Part of a small language model's weights.
Size: 22 layers, width 256, 4 heads of 64, MLP 704 SwiGLU.
Architecture: RMSNorm before each block, rotary positions, no biases in attention or MLP, untied embeddings, normalized queries and keys, some layers without attention, learned residual scales, capped logits.
Training: a variant of Muon for these matrices, 403M tokens.
Each number is 50 + 10 x the weight over its row's rms, rounded and kept within 0 to 99. Layers, rows and columns count from 0. The size before them is the row's rms in percent of the matrix's.

# layer 5 attention value, 256x256, rms 0.151, rows 79-127, columns 64-127
103:46 40 49 41 61 46 40 49 52 45 59 61 40 53 54 41 37 50 58 60 44 64 57 40 47 49 35 56 33 51 61 69 79 55 28 38 51 40 52 57 59 47 36 47 45 58 60 66 44 51 57 63 52 52 56 48 49 41 53 61 43 44 68 58
108:44 65 50 52 43 57 45 31 50 52 55 58 34 43 52 64 22 61 52 33 63 66 59 57 64 44 48 44 53 49 48 51 41 48 47 45 52 46 53 56 42 58 40 64 73 35 59 42 61 63 57 38 33 34 43 50 47 55 62 39 36 44 58 45
109:43 30 51 59 56 64 63 68 44 42 74 55 41 51 45 48 54 46 50 41 46 68 43 44 48 38 48 56 48 53 40 72 51 49 55 55 51 49 54 51 60 43 46 53 40 57 27 54 52 44 42 62 55 19 48 67 53 61 61 29 46 48 55 55
106:41 54 59 56 49 54 50 68 54 57 36 38 40 50 58 64 57 54 65 44 55 50 52 63 58 44 59 57 42 53 54 48 68 52 44 60 36 48 47 51 58 51 49 31 38 59 51 55 43 39 67 53 69 69 42 56 51 51 57 43 45 63 51 38
112:67 48 43 50 35 52 27 47 37 34 42 40 63 43 53 61 51 54 48 60 70 48 46 59 65 60 57 63 40 59 48 48 54 38 44 41 66 45 50 62 39 55 44 56 40 64 59 48 58 45 49 44 27 61 41 48 74 30 61 41 45 44 56 68
107:55 61 48 66 54 44 49 61 48 45 52 42 56 61 88 42 51 47 50 37 49 49 48 39 63 41 39 64 33 40 49 44 30 54 49 38 57 46 39 54 51 76 44 53 57 59 48 49 48 40 60 61 30 54 49 52 38 31 53 52 57 62 53 49
114:52 46 32 56 44 44 41 60 51 39 52 46 41 39 46 45 54 49 58 69 34 28 40 59 50 52 41 59 59 46 51 61 60 41 45 70 43 58 54 69 36 50 37 38 65 54 47 47 50 53 35 42 47 59 46 37 38 58 51 54 56 54 26 29
107:40 53 57 53 49 61 66 42 64 47 42 50 50 73 56 35 52 45 54 41 36 59 41 59 62 50 44 57 45 51 41 57 53 51 53 37 52 77 51 52 51 40 31 50 54 37 60 35 50 33 61 52 47 56 63 38 53 49 49 41 37 50 52 54
111:50 48 55 45 59 50 47 41 48 56 54 67 57 63 41 34 46 37 40 60 31 47 59 50 75 31 51 50 60 38 62 42 45 62 43 59 78 59 44 53 59 31 60 42 58 43 54 44 32 40 58 59 51 49 51 38 59 61 51 54 49 52 48 59
122:53 50 48 40 49 63 56 43 40 59 33 43 69 40 50 52 43 71 50 36 45 62 35 61 70 45 55 49 61 40 51 34 41 46 46 51 50 59 36 45 52 46 49 67 55 61 53 47 30 34 48 55 44 43 55 55 65 53 71 38 63 43 55 57
102:44 46 49 52 50 53 68 53 61 57 41 44 42 51 42 74 49 40 35 59 37 62 56 55 61 61 23 58 63 66 45 51 62 37 53 33 45 52 61 46 54 60 56 53 36 47 56 65 66 60 42 46 40 61 63 66 31 58 52 54 59 68 46 51
105:42 41 61 45 58 59 26 75 43 53 48 60 57 38 57 46 53 40 49 39 59 37 56 42 52 55 67 51 55 39 47 54 47 58 43 45 63 48 56 50 52 46 52 47 42 64 52 47 57 52 53 51 31 45 59 58 62 51 63 40 50 42 66 43
110:46 67 47 45 71 63 62 53 46 40 54 58 40 57 53 55 52 51 45 45 53 42 48 59 41 63 44 48 49 67 55 34 59 48 49 57 37 57 58 53 48 52 47 62 47 46 34 66 55 40 36 33 59 54 54 42 55 50 55 40 59 51 49 49
110:54 52 53 54 50 52 43 43 58 43 57 65 52 53 50 47 60 48 44 44 56 64 49 36 45 44 65 46 50 58 34 51 67 61 50 61 51 49 53 34 34 54 48 62 41 41 37 46 47 49 54 58 68 51 54 45 53 46 52 43 35 36 52 42
115:58 63 57 48 42 58 32 54 50 60 33 53 40 47 49 45 41 46 31 42 50 54 51 42 73 64 49 50 46 57 37 50 43 38 57 59 56 57 63 45 58 57 37 60 53 44 44 35 68 44 53 33 37 46 54 65 47 45 50 29 26 44 56 56
121:45 54 55 69 53 35 46 66 40 59 48 50 46 49 62 54 38 53 33 26 43 58 55 42 57 58 37 40 47 44 43 58 44 39 57 49 56 53 52 45 39 67 51 36 38 63 55 54 52 51 45 42 44 54 59 49 50 65 52 44 48 39 53 43
126:45 42 55 50 39 42 62 56 65 58 41 38 54 59 51 50 25 37 69 41 50 43 68 69 42 45 41 47 40 68 57 34 59 31 37 47 51 30 44 52 56 24 55 45 50 47 55 45 33 51 44 47 57 28 45 54 57 60 53 55 58 51 60 48
118:46 61 40 38 68 48 34 47 41 45 47 59 37 44 56 63 50 50 31 54 54 48 69 50 48 50 43 49 31 45 56 43 43 51 57 60 56 57 54 50 49 47 45 55 54 49 52 46 55 68 35 52 71 56 46 57 50 49 45 36 40 48 52 36
108:71 38 39 68 55 37 54 60 66 51 54 42 51 21 71 19 34 43 35 64 45 49 61 30 75 59 69 41 36 56 53 66 56 66 39 49 58 54 43 49 48 53 42 49 68 62 46 75 59 34 51 56 44 55 68 56 52 70 49 50 54 42 50 43
125:41 61 48 38 57 42 46 48 47 70 52 64 45 54 36 41 66 63 47 44 67 62 54 45 52 41 52 51 59 52 51 62 56 45 44 43 76 57 49 56 49 64 44 55 38 47 62 40 51 47 59 51 55 45 53 48 55 46 40 43 48 50 60 51
114:71 54 55 62 64 61 47 61 36 46 53 64 47 37 59 43 61 40 40 73 60 55 45 62 51 36 58 39 32 50 58 60 40 34 51 52 58 51 39 43 52 42 77 44 52 53 61 59 61 44 54 39 58 47 62 54 41 33 46 61 42 42 42 57
114:69 50 47 70 42 36 51 62 54 63 43 49 57 41 51 48 36 51 36 53 50 41 58 36 47 65 51 50 43 33 53 36 52 48 41 55 62 45 39 63 60 34 63 49 62 45 63 48 57 51 53 88 46 47 68 51 55 48 57 51 49 43 66 57
107:48 40 59 51 47 43 43 57 29 60 54 64 43 37 53 38 51 46 49 57 72 40 43 57 51 45 62 46 50 50 44 48 46 60 58 28 67 39 50 41 46 31 55 35 44 62 45 45 48 36 49 48 46 38 56 54 64 39 63 36 64 42 45 41
112:39 41 49 57 51 41 56 56 59 33 50 58 42 39 50 48 40 37 66 56 46 58 41 50 35 40 59 39 48 56 44 45 38 45 48 53 67 47 69 52 61 56 61 55 53 65 36 41 52 52 50 56 52 58 51 47 63 43 50 22 46 42 62 56
121:34 62 61 54 50 37 68 49 58 54 49 39 59 35 52 50 48 36 65 45 48 59 43 75 43 47 48 41 49 64 28 47 68 57 39 61 46 51 62 60 47 79 80 43 40 43 52 41 44 56 30 38 28 60 39 46 46 49 51 59 41 55 43 53
108:55 49 60 51 43 47 33 53 45 53 47 57 47 33 47 43 42 53 56 45 55 33 70 41 56 45 51 36 51 45 59 65 43 40 42 48 62 56 44 39 46 46 42 61 48 41 60 58 69 39 44 53 72 57 69 41 36 68 29 44 43 45 36 52
116:49 66 55 56 48 63 57 49 46 38 63 31 59 57 52 44 50 58 29 57 25 57 65 37 55 40 45 36 47 63 47 41 54 59 54 36 41 65 49 64 44 38 52 65 53 42 66 57 42 53 47 49 46 33 52 46 39 60 34 44 39 59 44 51
117:62 67 52 50 60 50 43 37 40 38 56 60 36 49 46 56 51 45 41 33 58 39 45 56 44 36 42 41 39 62 38 49 43 52 53 58 51 42 16 52 49 54 50 23 52 33 46 39 59 50 32 39 51 49 61 43 44 67 51 36 50 40 61 51
117:50 54 54 44 36 34 46 52 44 53 41 34 49 41 42 41 49 60 49 42 49 57 24 50 63 60 49 63 53 51 71 63 67 40 45 55 54 64 57 40 54 52 34 46 64 44 56 68 44 65 49 67 65 43 52 47 53 36 45 45 39 38 52 58
105:45 42 61 44 49 46 56 53 56 48 43 60 45 64 53 55 29 44 53 48 58 62 47 67 67 28 39 46 52 56 51 68 59 57 49 40 65 40 44 36 51 57 31 58 41 71 48 52 55 31 65 58 47 49 42 36 40 50 57 33 42 44 55 59
104:53 53 50 40 61 49 60 47 48 55 48 60 30 63 42 40 38 53 60 32 60 38 49 53 43 46 41 61 29 38 54 57 47 53 52 45 50 52 61 54 53 44 48 42 31 54 47 32 63 57 46 63 50 43 49 70 62 55 50 54 48 40 35 41
110:62 62 40 40 56 49 44 44 53 32 51 40 60 35 70 58 53 56 55 54 72 40 42 80 48 43 62 60 37 61 44 51 47 48 51 48 57 44 45 49 47 55 50 59 61 43 55 57 57 40 41 63 41 34 44 58 59 47 56 38 66 36 41 53
115:61 52 58 68 58 45 63 51 44 47 60 55 53 40 56 52 50 30 53 52 59 50 46 56 52 57 45 48 64 32 44 58 50 48 65 51 48 71 48 52 49 62 63 53 39 44 25 57 52 36 47 58 43 48 33 44 66 41 32 47 68 57 33 57
107:35 49 60 47 62 58 39 60 52 40 59 46 57 43 51 42 48 57 55 47 55 40 44 49 53 38 54 31 63 32 49 59 35 51 50 54 37 37 47 56 31 55 55 49 60 52 39 57 51 59 48 38 39 56 58 74 51 44 58 54 70 53 44 25
112:45 65 54 47 56 60 58 62 45 66 32 39 52 44 39 53 45 40 38 51 67 46 66 64 46 50 70 45 55 31 49 31 31 55 41 41 53 55 41 46 55 55 40 47 51 69 46 67 44 50 60 43 50 57 58 64 51 43 58 38 66 72 43 41
110:56 46 55 49 47 56 58 59 42 47 62 42 73 48 48 59 53 57 55 66 40 59 55 59 38 51 53 44 66 64 45 46 49 70 39 64 54 41 45 60 58 68 47 46 38 40 30 59 55 37 45 55 56 45 64 67 50 63 68 54 64 46 49 50
101:50 48 42 52 36 61 42 57 39 49 57 50 50 59 62 63 41 45 45 43 56 49 55 44 52 66 44 59 55 44 39 19 44 65 70 26 55 55 49 48 49 43 71 68 77 49 53 41 47 54 45 37 37 45 35 50 46 50 48 51 47 47 45 58
112:64 42 50 42 42 46 70 66 52 52 49 50 52 57 48 43 56 44 45 61 43 42 57 50 51 66 42 38 49 52 73 37 68 44 57 45 51 55 63 49 54 48 57 54 51 43 43 57 60 52 64 53 51 47 53 51 45 47 59 53 60 41 27 60
114:41 52 52 27 62 56 40 36 43 50 64 49 56 50 35 47 50 62 33 57 53 33 42 75 24 50 71 52 46 53 48 49 61 48 52 64 33 61 39 42 52 49 49 54 49 40 62 62 49 63 58 47 49 52 48 72 54 38 68 39 60 50 51 61
113:40 42 57 49 64 41 56 45 49 42 55 64 66 57 50 42 57 57 56 45 42 60 60 43 45 58 48 46 45 45 41 35 66 63 51 36 63 35 61 57 56 48 44 41 43 18 39 40 42 42 55 31 48 53 50 42 50 53 42 41 46 74 68 47
112:49 51 55 55 54 63 59 43 40 40 41 48 72 57 59 42 34 55 56 33 48 45 42 52 47 60 67 55 57 66 44 42 54 44 54 52 37 57 59 65 60 42 52 58 53 40 56 36 49 45 56 51 55 59 36 48 56 50 66 42 53 57 68 46
111:49 35 45 58 37 24 52 48 71 40 56 62 45 45 52 30 51 56 54 57 54 72 55 56 50 32 39 57 53 42 50 38 50 35 54 54 36 54 57 40 47 55 54 57 48 45 51 70 65 35 49 48 50 50 41 68 47 43 56 48 38 72 32 53
121:41 52 41 64 53 32 33 54 43 44 63 60 37 30 53 46 47 45 54 54 54 53 64 40 43 52 30 59 49 64 65 40 60 32 58 28 62 44 47 59 56 55 52 62 57 44 57 37 50 56 46 42 39 41 53 53 61 49 55 50 36 42 50 37
106:39 54 38 59 46 59 34 36 56 47 47 54 43 47 46 57 38 29 31 43 43 52 44 47 57 58 50 43 49 67 35 60 37 40 58 59 60 58 36 63 50 48 62 47 75 43 55 46 63 40 50 41 56 44 41 27 38 63 47 48 50 33 48 53
107:65 62 49 56 41 64 60 49 59 63 55 40 36 60 56 46 62 61 35 38 51 43 58 34 42 53 62 35 51 40 53 46 53 59 57 32 56 59 59 39 45 33 50 54 55 33 46 58 71 58 67 44 52 49 42 63 38 44 40 48 54 48 51 61
116:43 41 45 53 62 59 53 48 56 30 54 62 53 65 29 62 66 52 52 52 49 62 45 59 49 58 40 53 71 58 59 57 60 50 49 38 47 30 51 39 59 57 58 60 47 50 52 47 59 61 72 35 41 40 37 41 27 18 53 62 57 62 44 66
106:45 53 51 35 51 63 39 52 44 62 25 42 50 35 50 47 38 40 51 45 52 53 45 55 38 50 40 41 44 50 56 50 55 47 53 40 60 69 45 38 53 36 35 71 53 50 59 51 51 48 58 29 40 57 39 54 70 50 48 43 39 55 51 56
114:45 49 39 56 48 50 67 52 48 49 52 45 60 56 64 60 45 51 52 60 33 49 32 63 58 40 51 49 46 55 52 62 57 52 51 44 46 52 44 58 65 57 59 53 52 69 56 42 29 57 18 57 45 64 43 56 35 46 58 44 57 48 46 52
119:44 42 57 59 51 40 42 46 52 52 43 32 52 43 42 45 49 44 47 60 69 52 55 30 51 55 48 40 59 49 58 54 68 61 44 60 41 38 46 40 52 56 51 43 42 47 42 46 50 44 52 45 48 51 69 50 56 64 52 59 50 37 66 57
# layer 5 attention output (transposed), 256x256, rms 0.133, rows 79-127, columns 64-127
112:62 40 42 49 57 58 58 46 37 70 64 50 51 72 54 46 24 52 30 59 40 58 47 39 63 59 64 60 32 44 50 55 51 66 52 62 45 41 31 64 46 30 48 56 58 44 49 55 41 45 59 62 41 62 50 50 38 71 37 48 49 51 41 53
117:35 49 50 61 56 36 61 50 46 43 65 47 33 47 56 45 25 59 57 42 57 64 53 46 54 48 45 44 48 61 56 55 51 65 40 44 52 49 42 68 63 61 66 56 43 67 50 60 53 44 81 52 39 50 62 49 41 62 63 59 61 40 44 56
118:51 47 49 54 49 60 41 43 43 46 59 31 41 56 56 52 65 23 47 58 60 49 40 36 40 41 53 35 42 59 42 56 43 49 38 58 49 68 43 54 56 69 43 60 47 53 50 50 46 27 46 50 37 26 49 47 58 48 54 58 40 56 69 48
117:47 55 51 53 48 59 75 55 42 64 47 31 48 67 57 42 61 48 58 79 46 41 46 47 54 54 57 44 43 44 56 49 49 56 44 52 54 30 46 70 24 30 57 40 51 41 68 43 56 53 56 62 36 43 61 58 52 49 60 49 49 59 44 38
119:46 40 41 51 36 38 61 62 64 38 49 44 51 52 45 24 47 54 61 49 45 40 46 59 38 60 64 48 41 62 53 52 66 49 38 35 48 57 31 74 47 63 49 52 58 67 50 57 42 53 54 52 37 69 41 53 51 41 40 49 72 51 52 66
110:50 62 39 50 32 62 52 35 43 52 48 49 62 65 59 48 69 46 64 48 51 47 63 22 43 52 58 61 53 39 51 65 57 54 49 66 45 54 40 62 57 62 59 56 64 70 46 61 33 51 46 31 50 54 51 43 47 37 61 58 53 42 56 35
126:49 39 44 31 56 48 49 45 49 51 55 65 32 54 48 25 55 65 64 33 37 58 45 74 42 36 46 49 75 40 42 55 42 58 46 45 63 50 66 51 69 43 36 50 55 51 48 36 47 39 49 66 52 57 45 59 29 61 61 71 54 65 56 52
116:37 45 55 44 56 61 56 50 65 42 52 59 58 48 49 32 67 29 51 49 38 46 36 67 43 58 33 56 54 49 46 63 43 51 36 51 44 43 57 43 51 69 38 63 59 64 52 38 67 51 39 52 60 45 52 48 49 47 51 50 41 49 37 36
126:33 60 41 54 51 49 54 62 55 59 58 53 53 51 57 48 34 57 46 49 61 48 53 85 44 40 41 41 65 36 44 47 52 54 61 58 59 54 45 66 69 57 37 50 54 41 51 45 65 69 63 64 46 57 57 44 35 55 53 58 56 47 42 50
131:42 58 63 62 45 55 57 54 37 48 48 75 32 40 41 55 45 52 57 54 34 72 60 53 57 38 27 59 42 56 52 70 49 34 67 56 53 61 43 44 39 80 46 75 40 65 46 43 47 53 58 57 57 48 65 44 51 47 47 62 48 59 48 55
110:57 49 49 37 44 73 74 47 51 63 57 57 39 60 33 40 23 57 44 53 49 64 50 41 56 57 51 45 50 65 41 51 38 65 59 52 70 49 58 54 42 41 49 51 44 30 50 62 59 57 40 54 57 40 47 49 48 46 41 58 34 45 51 46
113:41 42 50 40 58 42 46 52 55 53 57 47 38 48 57 75 52 49 57 37 56 32 45 42 47 54 60 67 46 71 62 61 69 50 52 41 51 46 57 53 63 58 39 49 52 63 58 75 68 35 51 44 57 62 70 62 53 63 34 50 54 44 53 48
118:44 41 63 47 67 48 52 56 58 27 54 45 49 42 48 29 55 39 38 48 46 32 40 51 38 52 52 64 59 52 65 41 49 50 45 36 50 46 68 28 18 41 58 58 40 41 35 43 33 62 47 59 55 48 43 32 41 38 62 36 50 48 49 61
119:42 55 42 52 52 45 55 58 63 65 50 61 70 54 63 56 39 59 46 39 54 59 51 46 66 63 56 42 53 46 57 54 55 45 58 56 43 48 58 44 52 47 76 61 47 39 54 60 72 37 45 46 47 37 58 63 54 59 50 42 49 52 40 50
125:30 33 52 55 49 40 43 49 75 51 63 52 46 24 52 39 58 46 68 47 55 52 43 57 60 48 23 50 57 74 34 58 41 50 49 37 59 51 56 56 46 55 58 56 45 55 46 37 56 62 68 43 48 51 55 59 47 50 48 27 37 43 52 62
131:51 41 48 61 33 63 60 44 47 45 54 45 52 62 57 44 61 41 40 43 47 56 66 69 38 54 55 60 53 57 36 44 59 36 53 44 49 42 62 37 54 46 38 49 59 51 42 57 46 45 58 49 42 55 32 49 65 58 49 34 35 34 41 42
131:48 75 47 48 46 50 50 53 61 40 46 46 54 38 62 53 44 36 48 64 42 50 50 56 64 55 41 52 43 66 34 40 62 43 40 69 48 50 56 63 56 39 39 36 42 62 48 61 59 61 52 30 43 28 52 43 59 28 40 39 56 50 71 41
127:21 52 37 38 57 45 46 49 63 54 55 41 37 31 40 56 56 34 48 48 39 41 63 62 55 42 44 52 48 43 42 44 49 46 45 55 42 56 46 49 50 53 57 63 57 37 48 49 45 49 54 62 63 65 38 50 44 58 45 49 54 26 21 49
112:49 62 47 65 44 53 46 46 45 52 59 59 58 69 72 53 59 44 48 54 40 47 50 64 48 31 60 49 36 62 41 71 57 57 53 51 49 66 57 41 39 55 26 70 60 58 32 38 52 56 59 59 46 51 57 63 66 41 42 57 54 53 59 45
135:46 46 47 32 64 29 45 46 56 50 35 38 50 31 53 52 68 43 65 39 50 63 46 47 56 45 28 52 49 49 46 35 41 56 65 33 31 67 38 50 46 70 41 47 53 59 54 51 44 62 50 67 40 53 55 49 45 49 42 55 55 41 33 65
124:47 47 50 48 53 57 40 67 59 40 63 37 76 43 54 43 59 43 58 49 69 61 49 35 52 45 71 28 43 60 42 53 34 56 60 52 37 57 55 42 50 39 45 44 53 41 44 50 50 68 65 51 39 47 55 50 60 49 39 43 66 54 45 46
123:45 67 40 43 55 31 37 55 36 40 60 64 38 56 55 59 54 37 54 32 40 43 71 38 56 35 33 47 45 64 44 55 56 44 47 62 39 74 40 42 50 43 58 59 51 60 45 50 66 43 45 60 50 49 48 38 53 33 35 64 40 28 47 40
115:56 57 40 41 54 48 56 47 48 59 51 43 30 48 52 59 50 57 69 60 49 48 52 59 14 43 44 53 52 61 52 60 54 48 49 28 47 49 32 44 53 54 44 40 50 63 63 56 59 40 50 57 40 43 64 59 62 64 47 46 34 50 63 55
120:53 33 46 59 47 47 52 37 52 37 43 45 62 29 41 42 50 33 49 54 48 59 41 56 43 48 66 28 59 57 52 38 44 43 47 53 56 70 54 64 43 31 47 47 55 76 29 59 37 55 30 42 47 48 53 41 54 62 62 33 48 53 60 44
134:36 48 70 55 48 63 51 52 50 47 50 34 66 37 41 43 48 49 48 67 47 61 53 44 60 52 39 50 42 50 41 44 56 53 48 40 58 67 68 49 60 57 52 40 43 63 47 51 55 61 33 33 36 51 50 39 58 50 51 65 47 45 38 55
115:32 49 46 32 48 38 54 36 61 36 60 38 49 46 64 61 47 51 65 46 48 51 39 49 55 48 58 52 35 48 56 40 47 51 64 51 49 46 43 46 45 58 27 64 51 35 58 51 57 73 57 40 49 40 57 63 43 31 36 58 51 54 44 53
124:42 49 62 36 58 64 35 52 50 44 62 47 71 40 35 46 57 57 35 28 44 50 43 59 67 44 49 55 48 52 48 47 59 42 54 58 66 62 41 47 45 75 52 54 38 68 50 51 61 51 38 38 63 53 52 57 48 47 33 54 40 50 44 41
125:49 61 33 53 34 48 59 43 55 42 66 44 44 57 38 51 61 51 43 31 60 39 57 51 49 50 31 28 57 57 58 59 43 54 55 43 47 67 44 59 59 55 34 70 57 58 48 53 46 45 58 36 49 69 54 44 48 61 45 53 52 52 56 45
122:54 48 48 31 55 40 26 47 39 56 50 42 52 62 46 33 51 50 44 43 40 55 40 52 49 30 49 38 59 60 62 62 48 68 48 53 58 51 45 53 54 48 41 43 65 68 36 54 52 54 56 64 46 52 72 56 32 37 44 70 58 48 43 51
118:37 49 35 50 55 51 73 57 60 61 62 48 66 47 59 43 53 60 60 53 54 58 64 69 55 36 53 48 63 38 38 51 65 50 36 46 47 63 30 50 51 66 46 43 56 58 49 69 39 37 50 33 52 48 62 50 41 48 45 52 55 45 47 47
116:30 28 41 42 73 57 55 33 53 52 44 46 43 51 47 67 51 49 45 48 45 45 62 56 49 40 28 67 44 41 54 54 59 42 34 55 43 36 63 46 62 47 41 35 61 72 46 32 61 60 55 41 37 37 41 53 61 53 57 53 46 40 48 48
115:57 49 43 45 43 47 57 53 47 46 35 30 41 37 52 33 34 46 66 49 46 63 73 52 41 41 56 49 36 42 56 65 59 30 44 44 49 60 43 35 56 40 49 69 47 23 54 45 47 43 48 36 72 61 51 66 42 60 36 62 71 56 57 53
127:55 53 59 39 44 41 39 36 56 42 73 54 69 53 44 61 51 48 49 80 60 35 50 55 53 61 58 45 61 40 48 44 58 46 51 42 34 46 52 62 50 38 62 44 70 28 28 69 52 55 41 42 35 41 50 51 51 43 47 42 50 51 46 68
117:46 62 59 71 50 63 46 41 42 44 47 57 34 48 64 70 52 51 34 56 60 61 56 55 33 35 57 46 55 49 57 58 56 42 50 58 44 50 59 53 64 33 51 50 59 47 36 44 56 48 58 32 43 39 59 58 44 66 52 57 34 40 66 33
121:61 49 60 60 44 62 52 64 47 48 53 56 39 28 35 61 38 44 55 66 50 49 57 46 50 43 51 53 32 47 48 48 62 41 35 50 42 58 51 57 33 44 46 25 46 33 50 64 41 55 36 66 74 65 62 43 50 47 45 26 46 61 41 41
118:57 39 46 46 52 43 55 34 45 48 59 57 49 43 67 72 40 46 56 56 50 61 46 54 55 47 46 65 45 65 52 30 46 42 52 51 57 50 64 50 42 41 23 40 48 43 44 56 61 50 50 61 39 52 47 43 54 52 60 49 59 49 65 46
109:48 44 51 52 23 59 35 74 42 40 44 58 46 50 41 43 40 58 58 51 53 35 32 20 32 74 47 63 79 61 47 58 56 73 50 41 45 43 49 39 46 56 57 47 56 57 49 54 37 36 49 54 47 49 32 44 54 26 38 57 45 38 50 68
119:60 54 50 36 57 52 48 35 43 51 49 56 54 58 56 65 46 57 56 54 40 39 46 41 58 53 58 39 70 40 54 34 43 54 25 54 71 55 40 49 36 43 30 49 46 55 40 40 45 51 33 60 67 42 49 41 41 36 44 48 57 49 43 57
124:44 51 53 70 53 49 40 52 42 44 43 50 45 53 43 56 37 64 43 67 56 40 54 54 54 46 57 34 54 54 53 56 58 48 38 32 45 58 46 50 59 44 48 49 36 43 50 54 49 35 54 60 53 63 55 44 27 69 53 62 43 46 53 51
125:50 53 54 57 71 60 47 48 61 58 53 70 61 47 45 53 62 57 44 45 43 54 46 46 47 50 42 61 49 50 47 35 56 51 58 32 43 34 41 59 68 48 43 39 32 65 37 50 58 41 33 48 45 53 40 56 48 52 42 51 44 49 47 51
125:37 56 58 53 37 50 52 53 50 45 39 49 46 39 50 44 42 40 41 47 47 52 59 31 48 54 62 40 42 56 56 62 51 36 49 47 42 51 55 59 67 69 66 55 51 54 62 62 60 47 63 42 40 45 68 52 41 54 72 53 40 45 59 57
117:57 44 46 58 46 64 28 39 54 51 47 54 53 71 32 38 46 36 42 65 67 56 63 43 59 36 63 32 59 60 52 56 52 68 41 52 39 46 72 42 53 50 37 56 43 57 41 55 49 73 51 46 37 33 48 45 38 48 63 44 65 46 57 50
128:51 48 39 46 54 36 34 64 48 51 52 51 48 40 49 38 32 64 58 45 44 48 51 47 58 47 49 54 34 41 62 52 44 41 47 41 61 48 34 67 66 48 56 44 55 72 47 51 52 41 41 46 46 75 52 42 44 61 36 46 59 38 59 58
111:44 49 40 40 52 48 56 47 52 43 53 53 70 47 49 42 55 43 52 58 43 58 20 49 50 46 66 41 54 65 51 62 50 43 50 48 55 44 56 36 45 48 58 60 44 39 47 46 35 46 65 65 60 44 55 50 56 44 62 45 46 46 49 55
115:60 54 48 52 62 50 51 52 41 35 32 48 43 34 70 52 76 40 50 53 50 41 60 47 55 39 50 50 60 54 17 35 74 71 48 50 51 54 44 28 42 61 53 56 51 47 50 60 69 58 45 59 46 36 41 63 56 24 58 43 39 45 58 52
122:69 52 39 46 51 46 48 44 60 53 43 46 65 49 49 47 49 74 50 55 56 46 34 44 59 71 56 56 47 55 61 37 44 45 58 41 54 34 37 71 59 62 69 44 58 56 46 49 48 37 37 45 37 40 51 39 55 49 72 45 48 51 48 51
117:47 46 55 57 50 57 50 52 77 33 40 56 46 27 57 37 42 51 47 47 55 36 46 37 58 50 44 35 36 57 53 57 43 60 26 45 52 51 38 47 44 41 33 45 51 64 72 51 48 47 37 69 65 53 63 34 54 49 52 38 52 59 51 61
122:55 33 30 55 50 67 55 53 39 60 43 58 56 42 32 40 54 46 43 54 56 46 72 52 48 58 48 53 57 51 54 65 36 52 69 65 48 40 56 47 55 41 46 50 57 55 43 59 50 50 39 41 60 60 70 41 67 46 51 36 39 66 49 47
130:50 54 53 59 49 38 46 55 50 37 56 54 57 74 60 75 57 32 43 53 62 53 46 48 53 36 46 51 23 55 47 39 51 50 54 55 41 65 34 46 55 39 53 56 59 40 56 40 63 46 57 41 49 47 69 50 57 61 48 58 44 43 59 60
# layer 5 attention query, 256x256, rms 0.156, rows 128-133, columns 64-127
101:39 35 57 56 60 60 48 60 53 53 40 57 53 40 43 45 59 40 60 55 58 53 59 59 50 39 56 54 42 50 49 44 34 42 53 51 55 54 33 34 36 55 52 30 53 51 59 45 39 44 45 51 48 46 45 54 66 53 36 48 50 39 67 55
115:55 55 51 56 46 51 33 46 41 54 34 55 65 48 43 47 51 35 43 53 53 54 55 47 58 49 37 33 48 55 42 85 50 60 52 50 43 61 53 39 41 25 68 48 38 53 57 50 65 53 63 38 55 50 40 54 45 57 55 63 37 53 55 53
105:63 56 55 57 41 38 62 40 49 60 61 41 48 57 35 44 56 70 39 55 39 42 35 41 55 64 31 35 69 47 55 59 51 54 59 44 49 41 60 61 65 50 46 61 44 42 56 52 55 57 53 53 52 46 52 51 36 43 67 66 52 52 61 43
086:54 45 53 50 56 48 58 59 49 42 49 54 50 59 62 42 54 52 73 41 53 63 70 47 58 44 66 60 45 38 25 33 49 58 55 59 52 40 45 50 43 50 56 52 66 41 54 55 51 43 52 55 43 51 34 58 62 56 57 33 55 37 51 51
096:50 59 58 69 41 54 52 41 58 50 53 54 42 59 45 49 42 42 41 33 35 45 49 42 65 65 33 46 61 51 57 45 53 52 57 61 43 59 54 48 50 38 64 66 80 26 58 55 43 54 52 50 45 37 46 54 41 53 45 67 43 63 50 43
091:54 48 35 37 44 49 57 66 65 54 50 36 32 36 60 50 46 54 38 53 64 64 50 49 60 52 68 68 55 41 48 48 42 44 45 53 50 58 61 54 52 46 42 42 47 45 47 70 41 43 41 47 52 39 48 41 54 44 44 43 53 54 48 49
# layer 5 attention key, 256x256, rms 0.164, rows 128-132, columns 64-127
110:52 45 48 38 64 58 54 76 48 69 52 50 39 48 55 43 56 37 55 49 58 46 70 56 62 54 67 47 33 50 44 60 49 53 43 43 70 55 41 42 44 51 46 55 40 50 46 56 65 37 54 55 64 53 50 53 42 51 73 49 50 49 33 31
081:73 64 43 47 53 55 53 70 55 52 38 65 46 61 40 53 60 42 35 64 57 45 58 37 54 52 49 50 60 63 49 47 39 58 47 64 45 64 50 52 35 52 51 47 45 44 62 49 49 46 47 58 32 57 58 44 58 33 52 62 55 53 54 40
092:48 51 58 53 56 48 42 27 47 43 51 49 63 53 46 54 53 63 49 47 61 45 46 41 47 45 38 52 56 81 49 61 61 33 51 57 27 49 59 50 43 49 52 38 61 60 60 31 52 39 40 50 49 60 31 43 47 51 40 45 38 58 60 51
086:40 47 49 42 38 41 36 54 45 43 70 44 40 40 41 44 48 64 54 59 40 49 44 47 38 69 59 37 44 62 71 51 40 58 52 39 46 65 54 56 68 66 53 41 32 44 47 47 32 46 60 35 73 43 47 45 53 51 31 59 37 57 53 45
097:34 32 56 60 41 49 47 35 56 47 47 40 64 38 57 51 50 59 43 52 71 51 43 48 61 47 45 41 62 62 55 53 24 42 53 40 32 48 34 58 74 63 42 44 47 50 59 51 44 43 49 50 43 51 60 53 49 59 51 48 50 56 69 49